Part of a small language model's weights.
Architecture: RMSNorm after residual sums in early layers and before blocks in later ones, no biases in attention or MLP, normalized queries and keys, some layers without positions, local attention windows, value embeddings, a smear gate, capped logits.
Each number is 128 + 24 x the weight over the matrix's rms, rounded and kept within 0 to 255. Layers, rows and columns count from 0. Numbers have three digits each.

# q: layer 8 attention query, 768x768, rms 0.0181, rows 534-541,598-605,662-669,726-733, columns 448-511
# k: layer 8 attention key, 192x768, rms 0.0178, rows 150-157, columns 448-511
q534:118149109146126172132145119136134139165126152145106108140122124103119141083120126102132116129107121066108122088132135114112142108102110130153101110155165149119120198155128137114136140090160086
q598:109142117123137141135134153137110098135114124140133098171129088138127126095142128114181132151165142111139087139146177153124141106101128119124130154114127104119139156155136117092097150160193128
q662:127144148132121127150157129147136166137161151143062155121124115110135152113115133135128110128133095099111148108126137117132124122119123138147124144159124138108123137159134090158107122108113123
q726:133106161130096092160153125124155122107137134163134128130117150107107115105144150130155156127150115137102145143106135128158118140085119153155169136129147094116134182154131111122083111144120123
k150:162131111120186161153112157163093122135159136130158081121122124120162154139135113147160136141106155180140116137174133137113191117142158141131159104083153104130124144121093122151117157165144137
q535:149129133113131132100122173105142114123118188122126109094114098153162118120111155083132134135137091102116118159101142112111145166122141108098126077125117120099116124104146135161143121104098102
q599:106156136095120161153151112135113115116131143136121091102181136120095108117127165066090132156140095121143136140132105111119164103076131163115135110166106117121112113104109125107153136086103136
q663:119134109078146146139085147158104141126135141122121138149129086102119141098153123110137155140103134107130134086103167120084100092121121135083139124141124109095145153105126148132138115145099142
q727:139135082115122091145123127116147111162103160193150110125118116096099151095143170150135159158141138107124159130117165161124177127151084169101130084122110160088130137130161139133101172121112122
k151:115147105143180135122103136144126144150133134114110143130107151132143113140087158161135128128116121106154103137129112139084143119138098123104186109152113103119098123139099139150126124104125116
q536:123140159099108112159117138115083116096133165148121146120152172144092123125162140113130179114121112163116102140122108102163133138121124161131106133153067134131118103107130106089061139128135132
q600:122129144151089108161119142093102101076091128166115129161141132143108135118134149105138118124148136143160193122122134114150146121102116121195099136128055131122135124092123114109147140141135118
q664:098167119110090158161098110100122112128109165111155119131170132176131123111131117167117150114112093105164127141119135102116111123141159167124118120115107126119160089143129133097104099105135105
q728:118095108120115124125125137089099112118107112138132117122131089146120138116147091130108170084122134112128147165130188154114103106117096151114123107137117164125128108151108110151140148189147176
k152:100127166163131154142132140099117100107078128132170139128136154164139096135125114135108121166143129177125188145121162100142105153156107168135109169149118142120116097141087113062141118184074139
q537:128098165120097123125124144123124119121127106133132143150136129161069101154135149125136139103118160128149113164077171105150105127143135138105143146054144120140138109106105119112134111117111119
q601:153132167182105073148102087154119109120121138144171153115123112154138118136128125115102141144064129125135117114138176110097156093149114179135152157121093112137149160148111102118137135118134111
q665:114124097099103129168119149147111146119129088139115103129112110174163130116130146138104161177133126118163116152136128098144179115122123155071115120118091115105128160086073139113105165176163134
q729:119102120128114105133132115090106135121111117166146155157158121152154136120152117151116147120107149105135128135117166129118119125129153142079136129103118127144127142100084108131138157134131144
k153:144124138111137133127145154104115088149149153078101095130131141180105139143145090102125098114122074148134144102115165133143077130106097141155097110142112175145134160153113131125105151153185082
q538:120130123119132125130174114141123131152193161138111114124153136116155123100154131106123061148146116141130096123130122129086109141128119105108127139122133147108134129157096136105124107111165121
q602:082119143142147133128148131149150150142163059158177157119117121113143131154109114124111088182136115129122082100089158148085108108087123111121121139135107155126140128126154118111122150098126099
q666:123132124150092100122141111166140128166140124176137108130146133088128143099156126157157086143123132123156158122178153146082160092099141145103148110155126146110106147142135141132101112113081161
q730:105165146179095111132182124136134135102134163124135082089109113125117144118149136125135100165079149125139139134116113135115112084145113119125139106155123158117121127145144160105123113162087158
k154:122129128150179132111135117124135127151150167135103130132104126101118132141141155167146135144153151118101128137126128127117133159162098061143121092148146120105125112147143124125148110140097143
q539:128155141093138158089152121101129153175179136100141131110112087112153143126156133150128116149138116110094088108127089094100132108110119120126113098179156112160127132160164100119152154096105177
q603:116134120163164188140182154124136105111122112129099108121095126136133147121164149114150109138125145138153146140117123113145146126117087123143120086160169108119119157144125119137140128140120113
q667:169158115158153159107153082171110115127165144114078100133106144112137100110095155134164106115129143112115106088148106120097143140137151083122150097157131127121109118148140109097122110147115161
q731:121151156132140155104145133133128146143119134120138145125080112075160164138154131092141122087125119145112113142143086114087130096113109104122160137155172139094130128142151133149147148109169144
k155:138146118127141136117146108165120168103113120120135090118137105110138137094109136113116139162091167099107084159118169108087131143129137130147134090112141100088159126127121118135110151123151161
q540:149152146140163120135146099197174098113123184139114113120133111121141154127142136177159160147121091134083119107177149112107132131101159122149131069122110112153126135135130124124109179133110149
q604:147117173189092091128145104171148137077115126130127111133117091144121155125119155176169135122128090112105145126163157142144113149135177105134126099158123137118158146153171105129139165173115136
q668:159120144123125113100101134118118145128164128108074168148131140096146123103145076170098137132110170071107155138118118148107148142102154126127152123145181097094126095168128133134157109112065132
q732:135151130126158135139102082139170129083145141124169109120109110125158136110150135128140131155119139139138113103128117102158134130116127135130099143133167174135085114147176149152102118110127103
k156:152157128104182092136135116114159176135153102118095112143081093111151149159146118109143124149147146118162110129165138110113184135163089098086172110128109115129166151125103107108172139151107143
q541:160116115121137118094129217108160156105106159157138120112168154121091144167147098148072141150136143157114184140125113086125108174112125123182131127140096069101150089134138125128154115150094155
q605:069114164130133102071151114120113162129158111109147159115179130138111113146135135147098140127107173166118134105142131089150116145107156125133127132102067107099126082133153112094149167124104156
q669:139169096109079187138140139098190144123108143110105114116123125112092098117143132148149140119130134144150162110156103135154159132136147134105079117158131106104145124110095157126099145097127166
q733:118121162122112082102120110133135123111138128090115109109159131113103118146117148157157113139147133137162171135139132116113115119126121127129130101129137143114101083123136140131093116154074160
k157:097093133171112130165065142086134170142065124133095122160156128142107125088138087122104129132170083128126122154138143095151107168118149131104113122146117146170135095148095148153112077147110172